config.toml
n_layer = 12
d_model = 896
n_head = 7
n_kv_head = 7
head_dim = 128
d_mlp = 3584
vocab_size = 48651
activation = "gelu"
norm = "layernorm"
norm_place = "pre"
norm_eps = 1e-05
positions = "learned"
qk_norm = false
attn_scale = 0.0884
bias = "none"
tie_embeddings = true
parallel_block = false
init = "uniform"
init_std_qkv = 0.0191
init_std_o = 0.0
init_std_up = 0.0191
init_std_down = 0.0
optimizer = "muon"
lr = 0.00644
lr_mult_down = 1.5
beta1 = 0.95
lr_head = 0.00539
grad_clip = 1.0
warmup_steps = 200
schedule = "wsd"
decay_fraction = 0.52
decay_shape = "sqrt"
final_lr_fraction = 0.0
batch_tokens = [65536, 131072, 262144]
seq_len = 1024
doc_mask = true
train_tokens = 1056000000
steps = 7607
dataset = "wikipedia_en"
Each number is 128 + 32 x the weight over its row's rms, rounded and kept within 0 to 255. Layers, rows and columns count from 0. Numbers have three digits each. The size before them is the row's rms in percent of the matrix's.

# layer 2 MLP up, 3584x896, rms 0.0727, rows 577-698, columns 280-335
108:144102164101094120168127135095139167169113152083084178178114108134155106075142024176117098163150108098136180136174112067125143190122137144138115119137092073163092103116
101:132133111102129151148120188115110160161113102129209129113135126150103133121168060148099102035079081171102150027095141103145134186172121167108157139119154087089090099169
092:150121173160167074137088109119156075112134151106103127165123088149113137112136137151059141128089105085111147126160120121095088120130105109105156102103088145104108086123
114:126124195172139096123099123156136155161107123101158104088191126144139173103210175057148140133169129166126125040128096108112102171135154112136123184070153147141133118119
122:154137137112101100143122159113112150152088114154133169141155159169135151136117120049118164143146122151142130120153154143162080139059123153143000125112131162169133137125
091:133089148116145155131113169143129090186133083117099178129095126166092073142126163138112117163034132124115139118088084147124090149083182122084110145098111150077132134158
112:071128121094130061097126200144135107104087141166153129201103130128140126143140153099150143076140143077115105090170119153117124149172109188128175120089133181057112174129
098:073148145135134138117132100158121126159161113131052162176131118110178120081121162163156140135154139136106137094114138110154117098086128188161064145139130147057095156141
099:078119131132105133171138109123055140107144070102151156137109120139148110196142055185150164165082113159141146138136121196095058126158117118153151104132203068126101094097
091:190152141156073092155136098206149083082122153143172151143153121134102128153088097116184139141138144120098187101212152168132097125131131098079156123069152152072143127161
100:114124227102108112144125107128153119104154095123151141107114109132098181204098121130150183118110147146118128085101141122158065095110090080182179143135163153125145143121
099:126146135084192133085178068133143150139122068155136155141034193106182194119115133156200086153146102136147135055131116153183103093166159051188181134086118210101166109106
092:161147142120112128170097149151120144143200141146088131117161077107136160150095119161174070105204160182170127146108154106179131079190083131132153128176108157126170136123
062:145133153135144130191103112138139122102142163110129097126084152081054103138092107124164144160131142095145151124128121147140153109117097127135128134140145058131093148154
101:160138114157095095124147140136149110120151103119143157162103093116123192171141139155108069156101118097139113123132107138165111123117082125119161110124114170118155073083
099:113176147126139155155146135093117134113200100141154100140113163108205154092143095144178107126170103154093148145138142125097135125172137130153127120098122130073162120069
103:124083057138128145166153141123131159154104124147054119104103091135166061130080177174111169078116087145120081139166155121099134065111131127071159112071099123161168099113
129:136171156095139147073080159212106157122122166074117163151110038127172086095065097093061180150115114171137129150129161122181095142126082081123142144134149135123129168168
095:085105141185119139129138099093128131103069126158147221139090035063155104089132108169141158145122135115137144119154098111195149106198117121149084097128120106159172150120
110:151065143127058203144038095121098145139126114092096085134119129070123077165139105110090148147140154096150127122158117075109103113167173158110072101157134141145156105079
082:152158089133127111137113114166129149123060133095156128169181089088135164140107122106138095132175156120174151156162189084147097083104116104112124119136140130083121103094
109:060149133166167176106086149148128088145077099131104147079126153171103066144093107126144133137099132132130107162190186088173095131109157130134120124131199110146068140216
109:108156170106128208116103123160110162071169114102105061139136054113166134091122092125135156132099079110123162128130162153095156113167127054077172140141099172175165119129
105:200160191126109155091064109163116163114151153102163155110139141126169170183104117137104120124101080144069115110156184126140152088115122131140121152101119150137113115118
086:052169144097130096120158157111101096130079091143121174133112121167127188131114171123142091178077128157070135165220131151119192108221173109173146200132150070113094146155
111:147128114159196123167088139063106140063126125188132166190082079131181078118093160208101132101185124113174121163136191143161103140137103097108149100146095144127145143126
092:101110161169136178166142072155105139121186130110164115149122114127182132101116098116052130114154089097125135087069173100108127191118146171101152113128102102129118154096
084:152172136107166100056063160136113143064098164153132030137096149169110165177130070124028137137124102151117178126141153152139114193135172106084151102145103145113117122173
098:151093086102133132167154120172205144064125142085153112133103188090136040151087189157106126144161142191104171125124099160185119134181101140147129132114095103146157104031
109:073152112121136102065099116106128158127108109096131111193090112125197126128146134159135172103124091120109095110155080125151123156132140128076074105143151101134149110154
102:154124156149078125127131155085119145178177155128143200155120098088082104129148120129107107141189157140166177194136126068131081102127150117132123100162134106183097074094
088:095125114172213088110088113072204078084162144163124100117128133159116091197124107144108182131144122104116106154120097140154141163121141143112136114099139105089139060099
088:145109083150119134135166150143118130162142126178126214183110150096115139191137093151105110125170148162138145182073109125111083168091217111148070093122207069120121124149
106:122170118136169076125112077105095172058147163130123124103099135137126152059092137106142147121193197162131102186136176108119146129134123136107091135095130113173148120153
099:075135158128167162165163166071072121088127082131139113142207131171178125077135142157128156167182161106152110103092172067126172083088124102159125142124139106141114101144
128:139099111154164139132148175164100121143128142089084156068066127117117175060145125138097141145114058123145154201104133159077147059153143111155098133147111166076189121110
086:157168167138130138153142177174136127090108148145168106159184167105115040175061135142022118155134098117171106146096191138146146144120132117139163116131154161150194132122
106:050180154185119128107125170146189165119120125183111184156130099148118120083109113145171172084139148129136070154110112132162146121164134135122016119121125123141120142125
054:148069129140141158152114187136099126157090134139141120136160110137074131165116194113125057185176110102109139036122128123087175129145117112131158159085158070151119104117
101:113128132146144148139148117058156151121069129102137133122123137148096125114161124147130099136134109140070112183166125075100142126109171110056126133139171127155090125106
093:146085115148141127105126129080127168141105102145169122113096120157111115138136147174175102094190130117096129121131128145130131128118076112142116145149169147113144114146
090:087099148145133199130174194152146117122102110088095109117095065177128141120143138156118148098113118098109142155122080144080150075159122149106121182172134107090105125103
105:116124113106177139134000118183148103100141150129125135118112080117093162172114162139133122110110109088071112210138090158131145078116096120148129122153163126134138145169
098:113127127118137085132123065113089186159108147176126132057102089175108134125104097104148103065127135177187111091074105140158116124094103122157142159131118127097152072154
101:102120096174152108186119115144160142104115104080118189131120140170111081121119140158113145180117125111161141189111143134165136102138126153161154065110113066145160162117
090:144069115138099108112117107147099157143167078127122154122131120075190127137081144122147103082130136130139113153102078173139136116108131167108142147162148062179093036153
079:123103127120146140148146136177167126176071116143144139149142130165129090129123131118136151165126097102103102092122181173104167093168130114101138089089141138187149086087
102:099077114095134159112187135098126087101125110078084162169119105164124121102123139142159132158140102155092121164127099056153122097186137160125139144137152156117090077133
115:093130090143118130123159101161180164221119095108102164101079051157081119170148189150138173180220163130136128077149156174136088109129102105092158146114166137110173090086
095:121138111105098102153129143150048157161058117157137164081160118083178157111147140145176114093172136151126106086121131082091101137141103115048129091104160127106102188117
107:123114129149166124145160124152143117140127185081075191037104122133125117162123166047102154149114157131107146171118206072142147126148173095095125100111128154125225112127
098:123129174077089132151097167145118084134190071070137096176108142160088099098080167142095179159117095181136114065103126125165127104111141051122137167105110130143133160183
092:149142147156109116187179111093083143125148174179118123184117135101170131119140147092187115081127137109168169119117162090111099179117155155104142118094140111134151146151
127:113098112120136104103157192108159148124123131149147122086173092136164204146140059086146070116109093111117127101127105161165156127186148162129132138113122134131165181139
107:141121110123070143130102141135137098168156133132169100159089127139092125150133155147090147141115149170175119096126157111104202109145138118098129065121148088132117137155
112:135173163158186158145102129178185144206158106111070163156036197090091089116129146135076127167090154122080144091141080193160108106173187098197104143161161094138125084108
100:148153118137104136080127140119132128100094167123162071117103096169144090133083211175118136150132133108066119091156146116163131103111131133086128069087152130147157157110
120:123142124106110119133117036135120100072168132136163157103139098189156127122100131152052155144118075105130125148144142126161114103183132114189127085083138121133120071084
083:184101081092062128089155185189086125118050129064112124093113161152084174119114166100105145090127082171098121142135122110109082146196093110106113084112126123172158059170
095:181130114119130102097121167132165120113148095087123155146108110112124123097147103137106124147073147114066092147169128111153116100082084125160152126135153178160119141153
060:108146099113174153121097130157078121145090134133103134118166167124073175158070132108189161103108164110105135136126176154165127110121154218105166139158127135161170124091
084:131103150116057128120145096109162110146132132142126093134135219164177168100098091129093111104150118102146129081118138122159108195154099083117147123140124151068093196147
103:141115048095160142152090092103146139180142074145165101162195192155168158116091132133141140161113108145170065165163233159095106160157149092071114163131124147135082058137
093:118102116180119158074177173105054158092148129109183051144154078130152106143122138118167148151152158101122161097143160095097143112124114123093166133177206120156101074161
096:195119119155141145149102071086175104187140105072106128128149138109083104179121086128108170144129116151160150075172088101119088150125063120128150155139115062130172184112
084:125151105140139069127140104143095063143122112174029119134092148085188071117125098135093091163087133162141146102109122087136101134125145141169139062176148117133109127132
096:098132132149168126152091144147146115122127135132100133119140081172163121108086163105113124169145060099116173089128127131130138097051100105083121116190139100176131165146
113:114087127126142132138100105121100117120144117135128167116117099071090073107099102115143155136199174158122225155177123139124134118142145069099109132106138059113186139113
096:120161156104109063066102112082158114114057082188109170080114092122160087129096090123119071122111127163163105109141090100144149138088124160135136083134125108107141105127
100:122137085171121100107107093121101101147054160096064169147145108138139158141146085108128129119108162036096140084119161116098140148126161173113132142102149069115146091138
109:117176175189169185131138156124155158136103092170132113129069138175116153073129138170140139124081094084152126110135199179116108174113118122130131125190192150106129111201
096:081123097128124098118150134160119073129142138119138164109169182075188145158052164129134128158146138209084123058172146159154197198162154141134169145166141115117143145155
095:134099190096143082139140140135105119165178129130118072127182207156163120129125148145132152071098166152122128130163152110156124150141119174171107095174178085100094117103
093:099113137101177152112161146099126149121146153117109110107144124095173177149126099137104114139126110091130100124122075136101156112122142103137159189154096134068133066138
095:114140116105047126114097126157124078158156119109114099141095121137165137107173206107096121163121146122102088157159186054135046180113122107129111120090121173114177104171
078:098148142122107099113131122107093121098110126158067105089207127129156161189119090066086099072095143136151110163087114115136151171128162181177101131163104117177121111123
094:078154134089185160083158108126214103096126127148215115092183097110195109067154146120072091113110092123116162177083152126120142125125117177142118162115122114126113105067
091:122188123140150141109102124114105144148133168088124167161128092121097195119128163152142168104118061073104137136085106103120117122117125123106093106122152104138157095140
107:108128122139135108077135118204132127129141075127104102180109192111157155155123128104107118124125049145153125129120113193075101142116105135164156124130127140084097075086
102:134112158099053028136113106100154154142140103122118088113175170143102081201119109146140151142113148147129097127148116065099118219126113108075100136126167066131186208149
094:089125119113161169140136124148154120096086126073132147106110105143126135082103155077115166107118159125148075150147087158159142119134092126187175040142135164147120161163
111:071154145181139126109093160144127119116099147139102152132135181158123094127134152107023113094115123182074076120146094188131087090132142109073100139102181158094131083157
112:124168141078147130157120122087142154153134125152126174176138106102116168125109160115131083162126151202117105153125095199149094118147105138190105066104117158126134095125
087:118142166169134187152105105135111154130146100135095156171109179076134117036084094088132091162133106148127108160104121123160096088157162133128109136159168121119122151100
093:109109107143125082111076134176177179139158133118078120122142119136128135153062139175081182179150157141152138137155148141163116140081150131146184169196085126062136131154
101:147147183086109133144132126111101145111116141080123080131148191142103133099131116168169119158187151158077142126189114071152156131110159176101095092134133121038155169136
085:124126088179174050100116171143066053095111104099124135094109150156117118147114134185118106140158202155157153079139145124101127172160117105130147108145128123111096089149
093:080135119113152118137137151128108072115130169140167130168087150181101105121127142098114087117135139107139140149156170124073123108119103070110142169117097091144215179125
113:178151139142131134090124155145122115098140122102191074106174056109132141101111126169130099128096115066112130160074164152117169143129141105168172128100110142079095103125
095:148183088132079095115159166169141159124073140095107154147100130162161121128146132176142113128082135154099155204156096146075125159161097141100157097079085136091122068120
085:104157099142144123154151133151108132109120156130063138116104082168133200175109170124090193091101077128147095096082137095180076127158223144087122128180144119160164169088
100:148114127129079116149091116105102157113117123158092131134132067151117175137155041134119167124154153126112146144101140204114149107117197145106105085089145102139152159079
097:128148156078096104105127104153175181153107165088140116116090087122132070082107174155158084100156156144120085133160093147175034178116100135130137150126168081119096142115
101:226156126111153129123081143109124148150093163184133134158171119082138116123107093132159077067101123134132088134085141129108126117169110154083098137109157123167147137196
104:159101125136137151117163177151127134062091110085123149143149062146111074147139129090102152097126117128123138116159105153142117122151100187085078106084129082087123134142
117:158152117143136135171150176163089109197170087146136139120113164113109100095132155155138191126114103138105123084097127140063101176089150142050131143119097109155171207159
132:157121122191133061164143144176145127095152140096149195117148132080065123134190138128153144159106135124138162116087158110114135146112059091101186124112193163103151106127
102:138122053117164143162153162155125158171109111093150157163128161176087126149148089076125132131157112110141117054143154151170202164155088141114114033150149096077122163162
096:117033124114112130138105095113137105144054153053125168116125076070144141114125128118160128186201065071145091143122161193158125056152181112106125083121154116133151121176
122:091131072102164093148075074142076088104154161117097153106167132048147069107109141158161088166174114078178127106186102105181143099115092205147067163199170129079134163114
101:056093106111061140124116112122113087076101141157109141176114148137112186130119134114137102084135052205092127122085135144147111094095145128150160136178128138095173133179
108:135130131170100145142134125141071124089143155121126152139125154103130144162154119163111119119103132104098136037158129079181116059078137132091133193100154135168125091129
172:093074112134108123100147135149149081102125124140169151117146083073068110120104120115139105061096095159130141140149083098158086146126127108146149120152096127178208120149
109:103136182111098108130124162112104094154101103142157114185084171139115193138087122115116149156158108068143139103208073085127166096064140139096118139112153110117143094172
108:127122089078111122149130085175082138206128151084078109137099072137145173144062116174118091130134183109113157097164139113110127113088130158053121114139123118161130158134
095:101113085109138127128164112112088113123143130136158152104141111115126095137115138161081125092103104135065138168148151113080138084174107154100164144129098139168168143125
110:075146124100164166103153158146101136167116078100128123125093100073111106137096103160210072113119224139172162129096181164094054121129150102149111100142110140124134175201
126:144085093158111117147079077133117126060085114151101152128183113135119179160126145075045119101207135108160164082122134127159151091098123139012088141103141111123146138136
089:154118120073108112150161088077102119115242087119136141112132150131164111136125163169096130182111114114193161097072126058113083115109113164144098186175127157079119066131
099:096155118115100135126169136115161123179122156123114167092144136083176138090053188111062050056079104123085106155159078144153133108080140164113100100120095180124117160076
083:133172054094115107172184107155063139134105127137189086175099176122171154167118129175127115152100198109089154112136121133135076175170167198157139085114120111122159170136
079:139147107114130179121105155139163142119209197175123123145156137130140113146126125082145160195132139091098075134164117137128154156139106068194098046104095106150121128138
105:102145098144136141132099069151183165121147104130132145111119086155094139147085191112121078150127183201113152165135146086106095113141182087125109117151139186156182154177
115:087123116172156157145151116078116103153145121080110114115144161096139140135127100184122080132159117148107174105108109147087144140148106100079106114114145121143100100126
102:110120141143158080084164108131118144093154092087110132135121129113174139085171146192147146097099091127130133076155201156138147126143184150126228086160144090116152120178
104:154149140084135098135136125171163174148161106085165145054142098218115110161088110087142128131147169159117079168166164062151200093149144136120122120156116159051142125165
087:058110141128129139205146120147067149087204149119113178150158142171102119068134136074104159124115161124105183088071133151115131127111100177076157116144117184164191163103
101:130140085051093126069151161164109128162173172106073122137195141195156199155153162124094112189127136133090180131140102115088135103165080150153119147154090159097089154124
084:114151149099120116164168108095079153087180078152134088092171110086119122096095106117133138155150138105125140100128150206100135084109135148094033131091106098126116197178
119:104144203133163102146053122161116106140115150114079203120134125105106087176104177107099108113139171175121116130123167189101188083183084167159068138129129152120142108072
124:105132109090107148103122154137130116135115181112127057052116199092185138053122101146130070101131122158157163091113143150171095080158116094161094087135142110190164104143
098:103135126119085066214159091130112201131095139181093151139135140171153089092111149152072159140159149102081138121107124169136119069144139155145139150145128156125104123120
# layer 2 MLP down (transposed), 3584x896, rms 0.0507, rows 577-698, columns 280-335
094:139134158143160139100176159147108070102157093136155089090115047164117135155076127120087152128079155145118069143113138197143112137126149083120099118131119168134104188111
103:164164102123044119119092150142056116107101087152109158083091143138101107137128111177140125062124078091116146073112213152121153131120130149165084103154147131096107078141
090:105133103184129185120128115186080165157171155134172148083123125148151150153143111128155068106160129187157110149091121099144183110158154103180088143104146082117173159141
121:095145146194146126196095129089130095147077153149189158088188126160148190159118109120211143127167104201134139141135096154059145107092142081094115147047074146089138150094
116:121166120114102125136120163119128093111143176115145071127164140133139137078172117183102142135179129157149213101060073121146185147190132115171123144165145049095141103162
085:112172121109121098134152088099148121080117147179120087090114142117116185089103131169142085140180122064145103189145158098204143163211126100194143149164110146176151119104
118:122124169078213133121125089119137113179156130166115075062100106126084157179164151168076108075159135166107141086175085119162133126127127161112133119104105139135104149107
102:118136138122158097083146138171134127105189141173166090129158134111169064161114145137125122045139113106050091157170135155127156170090147114131087136190085103166233073138
103:126120076064110145086128166145131141173147082143124088135175181099129148189107166120108084137103174120114125152166148090128119110153114110143140125129094176113110165126
093:113121097112134096103124115053135099155135070144080177132173082098142113118167132129144126108107119167091097170095148147125177120182139085165126157176140109102044122130
110:057134106142098181126133142113141238129138143119148175150150185111152143088172093126150143043147119144101139127170060126069154157177092110114077080179125152057107120142
087:157120098106113099142088147114100111123145138102113160151129127157086142146123130093074121098151095129095174205126155133126141183112093168075103116161069060160111147167
091:082088127170131158126194094069131123150121044107123105088173185093125108100151132151125147140012127082160136087163126144104106157108114130143142175103131102138129126089
060:180060153158125151100111126130145125112117135136085154079140140097129134102067153156147102132089135111121144092135150065135105141123108142063187078102066193133152113199
094:119137158113127154108127124109132134135094147132092114124156154140152087120108125142217206190161127165111143159087146139105125169133154160148146129116155148126151142183
089:126064111156127145106150085126122121155120181145081189083128068143081075122090153138101159152107129163206108138115131128196096130047114175067114106167172144110148110122
102:100121143112144116114076154133122162097139145129152100134216142172133152097174102118107128120095143151166121130165084092153119202117146143139124148154140124149208130144
142:131135150139129207116179089160115094096147131101208180112160111173135093136160159167116139099135131157161157152153121138217153135125145133111123122097167080175099137134
090:125153156125134079125127135117171116202080169100163082122145167124128109147115200087123172055173056165149049174075148125108122147088128122118132153157114168106128060155
090:111160066101182075103200163143115125121149156136135191099161142179118160112097118153148070100139103164101132105105119159160130181093092099138175142096125115126101136216
084:142101161096137174130147100095161141072123081152125155112152130160147098126166138088098156179092114110106121116046077109086142141110211075130150155184071142090085132106
109:130100177101162113086174078115112081139124140149102042153143033106145132092139108183155087082105136171151079109122201106143140111117091131130099071167130119129180149151
089:151120069105135052169137173080176133124104121177109173169120178144099148144113184113126123120151154146127103109150113080151110126115124204138121088126136113079107103105
121:108126161091117077147104119144060067135074176139167120129092107108119083106167110176255164189107110115168075163091075137181137121107144157143145120096138169103155162093
090:170171092169129120145133124154132139132127122155084107197093151104111139165053118098121117116128103112074178168068107125156101142158109176093086115108113143115153133147
101:134119126102056093103118162201190146184079130074127054099164195099093174164187112075118153123097147122118104124068090107098156135108098142119099161142166120093153108152
099:109087105205150145189090100173109159155124147129133102158151071119186130145119140104138086156115120173117141130082165113140150126117163147147119115127167107098157095150
079:136194115104069090159164113150110166141116135082089193158143083121110115159112086176195134145170123080168102140138099112120163079179130125143144161131129063078095121135
092:133157174150165155102122094109102106161179130215090180141166094115088182108127099105129116131125115057171109128147180113076151124119144113099144100152170101097123135180
101:179118174114098161203139112152101115112168155116126115117178137137051146152159125114136117143109155159103159096086144098134170132105084121125122122043099164127107147100
098:168141114081156113133152104093097078106145113125118098125187138133083166193121146180105094153085089115125113139172126129115188147121104075172170124108110142091106121122
095:126116108151141144153132128134129092133131139116107130085084087101116094155111136096084083152164121103137132114092129080100135147158139131174153110126162122139101139084
081:113119154100150083126141070155126119135137144131176081153086115157125117089105163123174130155104147123128118116156104163104128068095077130123074117154065176161155204108
107:098166116160114067129108124138102141095152111146187100125147101172115154149086174092071203089082117163172107100103138119156135130155176138108083134122158164132122154157
102:112150101197111101134082148145127082157165150135094147130130183162080112138098131199078129163167099181138068083114125157108109196102138179102142133121150160074103132118
100:083131159130076139106153078108146162121106146130170104139175151142117104161093131123182163138133185127115087088145091122183093185078101142101146120155139079164102162170
088:191150201112154105153101095163099143124131142116148136153149124137125202106167047169160094187155163157132172093185098093106128188096106105137127155127145119110110122112
087:185112096111138167139136112115095101142165130078136072081080122109126109151136129076134115128142121146118182116115135106097160112129122127142228109134116127141110086119
054:117142152132170146132057134114145128188143138124095128172165133124101124126141070085099103117172134142099121107113098086085153145147127165090118137107158108157140049106
087:133090122100127103137126129173076079120175128095104129157170168101179172169167135114116159180114110126129203084079116138144106145128103128164129093155048114113136191151
087:051105198134121150156098124132150090112146146105084162094167112161186090146128121106090117111121119099109067121122150089110112148131130121144122138117144123088105075153
094:183131171143164127217105100102105096145124126131078124115110095177125155131146170126140136128090147153120167132125177147130123147175118147113130068041199099161150127135
103:141154119184094117119185167113091164184129095155129109166074196140121099117188127086110151115114200182174139114104121160121132150148173141099113089105140132093100132126
096:144125105120120164145115100132139150096166171157127117133165116094137100144080100130110167193108126098059160185181120136101111132072116149139114024148122162159155197120
102:179108064178104139131132135127075124117092117127096177128126114178093097093109146095123163103099126104121100153117174103111125106089126153104147126152081141136088178134
089:148146116153145113130145109097145107115117133132088116126109127097136113170071114162107106121132139153113172103144133047152093187122056110131131158164113099079235107177
081:055133221172152123115104129115142126114125163126140131177083084108148184129091151098154128133138166130163179163091095143181119108132139169130161135179130088046130101155
095:110138158111155066160099101143138142136128144131149091084179207084095164149124130115086149099157149119093132128107076101037140195121095103095112135106101114158167147131
097:194127191076121057105095161102067069088091164157156139140116199102157119079140103107134116098108065136106091141112126103136186134117145154147103099140031125156090136197
103:167148144082195142111143158164113151093129109152154181166113126182134149151108160071075135075144107116017094133143096169147115181129137146148147077155151179060098146076
095:153155114134088136112071129125166143117109120135145095143123101081143135136152110184163142105153143136176124099139078153134077092142077169125104159179103074118080134115
105:112114152159152170142135170129104110167136139136089099114127120154154132110103133089088100159087141095182135120126107131158115172126139080190127134041126166117124137145
094:087131175110163111124145170120122115099194131117138121233122092103163115144156174122139116099117089126138118110127107127072111151198103108160123121164135065168164155159
136:109137118141110088129165125080120127137105132169121151131152154173098093151125134102083077120161086075078096092148101186163177148142188146135186144105131121121071163112
105:088162104120132170167071189135141160101125167125140161086223147113104056145166118126147107131118091101069154132117125158120087129120080125119135123158104135110136104154
097:090103090084050113131120121080052111032129148137154150136232095128129144102131114102194157084182115097166139118121160073100152148140073165095164100128077152137165189149
098:072059168092121171164170138097131146147064135127159154171105133155136160102192036084146136120115160225170111150170185134115121093105116128149142207089081126142111114171
114:149200140102080151153159148135150205213089073104084077164125115111119143110144125131132116150116179173137145073081092136163113173136125124084123121141094124143168143179
089:174089189150112100183106100122091154095194178140163103146131095111088186132084141165096160047184142122158125186141206120093172176191133176186160087168069109152123096114
104:149185169147135138149165135077079078160184138153140113130150152121142120119191153115066035145157110108145161116154133120095110137140138101165158079111167092114117074185
062:124188095104166165083067120135114180201172149143125130115203144119137142158097145135116117153109118166125124181107146201148127127101141167152148117186137165153212107102
084:125119146104095124150123139136141125109088103181213122107158170097141112120126129124131187130123071128157142135155141101119134111121152140167114088084150171141131191195
088:128155184124135078071176146175130112097089159114090137125053103089089118179159116119069112115109154097118178083110059123151146095114143151161164111134129105089176210143
089:090105134069086041136121072156181103151159162109091177139131204152065107108171144094109121129112121128131109141129157173104155179124140166130108114115081190096153152140
105:163152143147145089093105114143098132117093142083170137101142183082119131133135088151106144099099144137174103101171123129112130165081065108130148073131105174148087161124
080:193122112109124176178155084147170205106109143090199154102146164127146195114135130140139104134121132122159119104170124143123135150095175141130104215103072110122133093140
100:062179140114103151151147114062192075147209089122080106125135152167155122202159149129172139139082167142095100140150101184090096125168099099120137141106140145117130118149
098:139208095126085126115142127090115162073103123140118138152129133127122133096174135105117078160127110076135041141052117093136078137096116149125143113131149180100075158125
098:147108085099138154076138061159120179121184116156132122115050124142092163147122097121120147145119109177117148180117129132092140114095112158128154111115118132148105138140
099:179122142159129162137164156118104093110146119123155116183130102121125138171099154174164125114103149196205112151101113124159080123072091120095124146123132133181133181130
123:134153136156136162151108185148111217120088125128126124139091138101140131059145084171130060136070097099103084141151220145127053130108117105163125162155174159127125142158
110:107120103164132120141126107154138074083143127108093165174132155098220152097117086159156157129139142135104167138166154055131148162190116115114106111132156131129147154146
101:099179180118152083170120100117165172148184164153194147211178105144138146109166156121116134187080106171120142152174149121132150180154099095078059125120093176148129124080
078:106111069157096071172056093147083059159123094127139146160120151092083107125141160114157123160085147143136160168125178103173118107137158133091123106128152134150116143124
089:123092144127168090156169120109106115118172106184136120115120172097093146147086062167117142160145070171128150120117109157143176112182139171139098167188169087160110149113
079:092108164177158148165091129093105126134124133139113130123107078081100151162113123086121149185069126158121132150119120128120159192146108131157097129139099155156090164092
098:100141095173053109040128192095138108068175141133122137132116148133156110149113080170198145166166102121156107154115133111095093094105094155126097139084088141140102129152
085:086162149158121092154145137095108152096126131133163105117073159155099083058155104107100140114121168114155133091136138143145133177155100089118202178159099131140117147111
109:143210128122078172176124131067122134136118154101145141174113104133114137082115139166146100149163092105098103043126103113171132170125176130055105155127200190127175107211
093:159134083133191176145113127166111171140099106152139129062061100118150134138097120125135139141145147134143143080140156194166129067132137124169121124165088154148120037106
103:147110132037110177138129127134176134038126175110170145101137169180135089185131146109144148103113194111069109207121113141121115136068117108081169109152122173113090158160
110:127128092086121111145152144168129131114150083137100141166166115078145158126139106108142107137180101121124106137163174127156183122148140184108125129073026130124187151122
104:130130099182121132097082149095098072146164143124139124114092167112104108148151143128124141120128150079123139086116113029138185138086175162180166151131139152165111143174
088:124168157146063103140114107059172106182116122142125157124163142137130089182185167157159111132126126127148138126135116113104131166140124169117117059165062111121074102148
098:100094135104140137125155157099153102196110094150173126129135146174127127143184143103118108121183098138078143111126119153111111161076170106133082118116125104131170089197
098:201126096057152078079117128130157161140109102182151119093134076148161178117149135113139192126137115103121081139095142216083111165130118156128140153080098123184132097121
083:170173179114095146181070139143135162149145183130117120122152063112154097129139087073117146149139076066094165175139117120088144133126163105175149084100122122115190210147
096:079160120155142185134107141142121098126131146137127098115097131158115116130091134112158104081097122132143192186147193199165203163153072107157106121133160114141143164173
098:078127098114152119133127055112140155158107151160052147151088154139134130142162153116079123179151151169128148119174124143129125116114133183107069127132151091153147138131
094:145114056121128109126136108139166121155111113191132109134105131187207141128125124031153087123179105161146120153158172108159124097108193121122121146100123158125168127137
085:126106136121123223159119147122120147133100070130175136105119111142144109107161136167128117095161180123144085166149152134115202138114138127131105079136105168098106105194
095:132160117103184123086177122214140129168140160064135086082138140128161125129120150135117084219129156089185077132134200149179123157146078101128142165180123123151116083135
104:095083121096104205104152162131143122177070121067123119098149109151132061075121149124136069098141134097145059153171138182154171126133118151098085108079118067127084154086
107:098103142156069092126101156131152170109134139108074168164113102121125139144143152126141192120151105133092156097165090106136159229122087098147077124124131161101044111108
106:131081107128168122151097129124123189131181110138112118153089110141120164090091126119125093134088182152056158146067188051131099171149090109076159112096129186096098180115
126:117169088172151186147121128203143118150151083214182137147175124092103067118173180078078206108158114128142125124133165100104127165108120159090099117141143123164171182100
150:076116091129101131187149155070188125084111153163123157122180143167165094110112120147122103158226128151109147106117116144102152181148135131093177113034072153115118188157
109:173171041131116133197126117174126166100080117114116092153129139092164102148198079116117068119116077087116138090152165166110136108101153087132123165115137185132116098096
093:150179138096103139119146144156122126142156156179144152110145169158081103089121097115135133061056134118114163105102122113122101137148122152147126159145139163114041143095
134:105097058118129129138134143192147107117070123117101184130119108099141121109109125144140116200144148088117178147182135163213137095164105149129152093171184146073145114089
109:161199169070161112105105142108135101058146176118183119094174116157139089089140108076166153104122145113137149234145082155109083121185165148140158141147166122149156071169
093:122133160110139118118140131135168132138137152147105125124132146128107122092072123081159121147124114111113162164105109181105117216197121161144090092176080141058148125096
194:092114133163189142088128135105125126167120122103151137140152129113126152114099128083144143124136029161154207138145142142087095128168133111151183047119110169135087095124
118:149119154106101166110143176144146040106135141087170116126100129110112113104093169111109096126149207151157137099133126144099141050125145077106213135154213147086108161114
097:103161110201123084089120160093184137057126114170148132140122133154133113108185149087115142126081119163162133110152113145131086115155125144219170156140123150142103096124
090:150098139147109081115100151156140182111154140126114138140088159102140173138108106146178144160145160153174138098114069077146184133117114108171115097110153105102135153115
120:105092134133199164138132106101165121152125089084214128113051111137112079122098096126218120203148155111141151141158173112105087155162136096120141112094154079080101121094
137:203111111116122072097132116096140063136120069102092147217152113140104166146123135135086106140118123102157097119107142113175127112175137126091105201072131141133126125169
092:149200107117152186104128129101115116134179100145196144109125108147130095117093158108093141177207112115145144126130106129166147133143153096150139086121162228167138118143
091:131108110130167118143093146136063125091104080159148092143114153119053132142182097114164161188162133095162192126053151111128085125150151124135186157132171089126096101188
089:110122093154100049071163108102103088053149130153135106137135119140119136119087108140122078128110093123138093134111096162139097139114116182141122127146087147162090145167
073:142134156187143076123191110106096119120088101092137117131082128133090163140135128136141106121099115195138161155095134138103127135149213146162144124166173118105164177140
099:095166100139094101110136183134110111120090155113064114133127179105125146113119041137133121146131097152159102074143122158118119131088109140150169154093100126130107147108
128:115133117210102194137121108104160114117096124134161152108165126114121114123135135120087128182191203139153168108174129126136152155123130194107082124086142098151136113130
090:118108157124098124210105137105109142172105135176128098144169135155067095148061106074116106163174074140100109150128090154095134172150083094135016185074141176165110055107
112:102155105125104194099120133142165172099128137089173149101115104104127132071160159121054124150125098125141198119198156137144129090142210141101159127209090149148125130156
093:147111100120134123082140225132168127192169109107048127113093151200096090099188088193085077165119137129202147206123139151183158086089088141139154116133134121187125098185
103:120088077152119106173150118139169133123148085167139147110088110105103123113158078094111102154157065091164147114115164127123099136164128161162138125106141158148141088065
081:120074143130147139087116107131172117159116128175164120130125167174199125201122167201120071160110140158143124146115126116117128143116100132077194134160123145081178025113
097:186147038135112164146158103105126131111141089145159095115123118156146135093149094138127127146140101082119102133135106118150086177077133072069148102137121105153103133171
139:148150112118112164094137144140172111191075184166099117060111161127105149119129070181102126128152168087186126139106116163113148126134123145222093126119183098114122145149
096:137108200154088118137075132089183115151182134133117105140133110101071160122111139183158132151112113111122096138148161091143107091076157095135104124119198107123115078035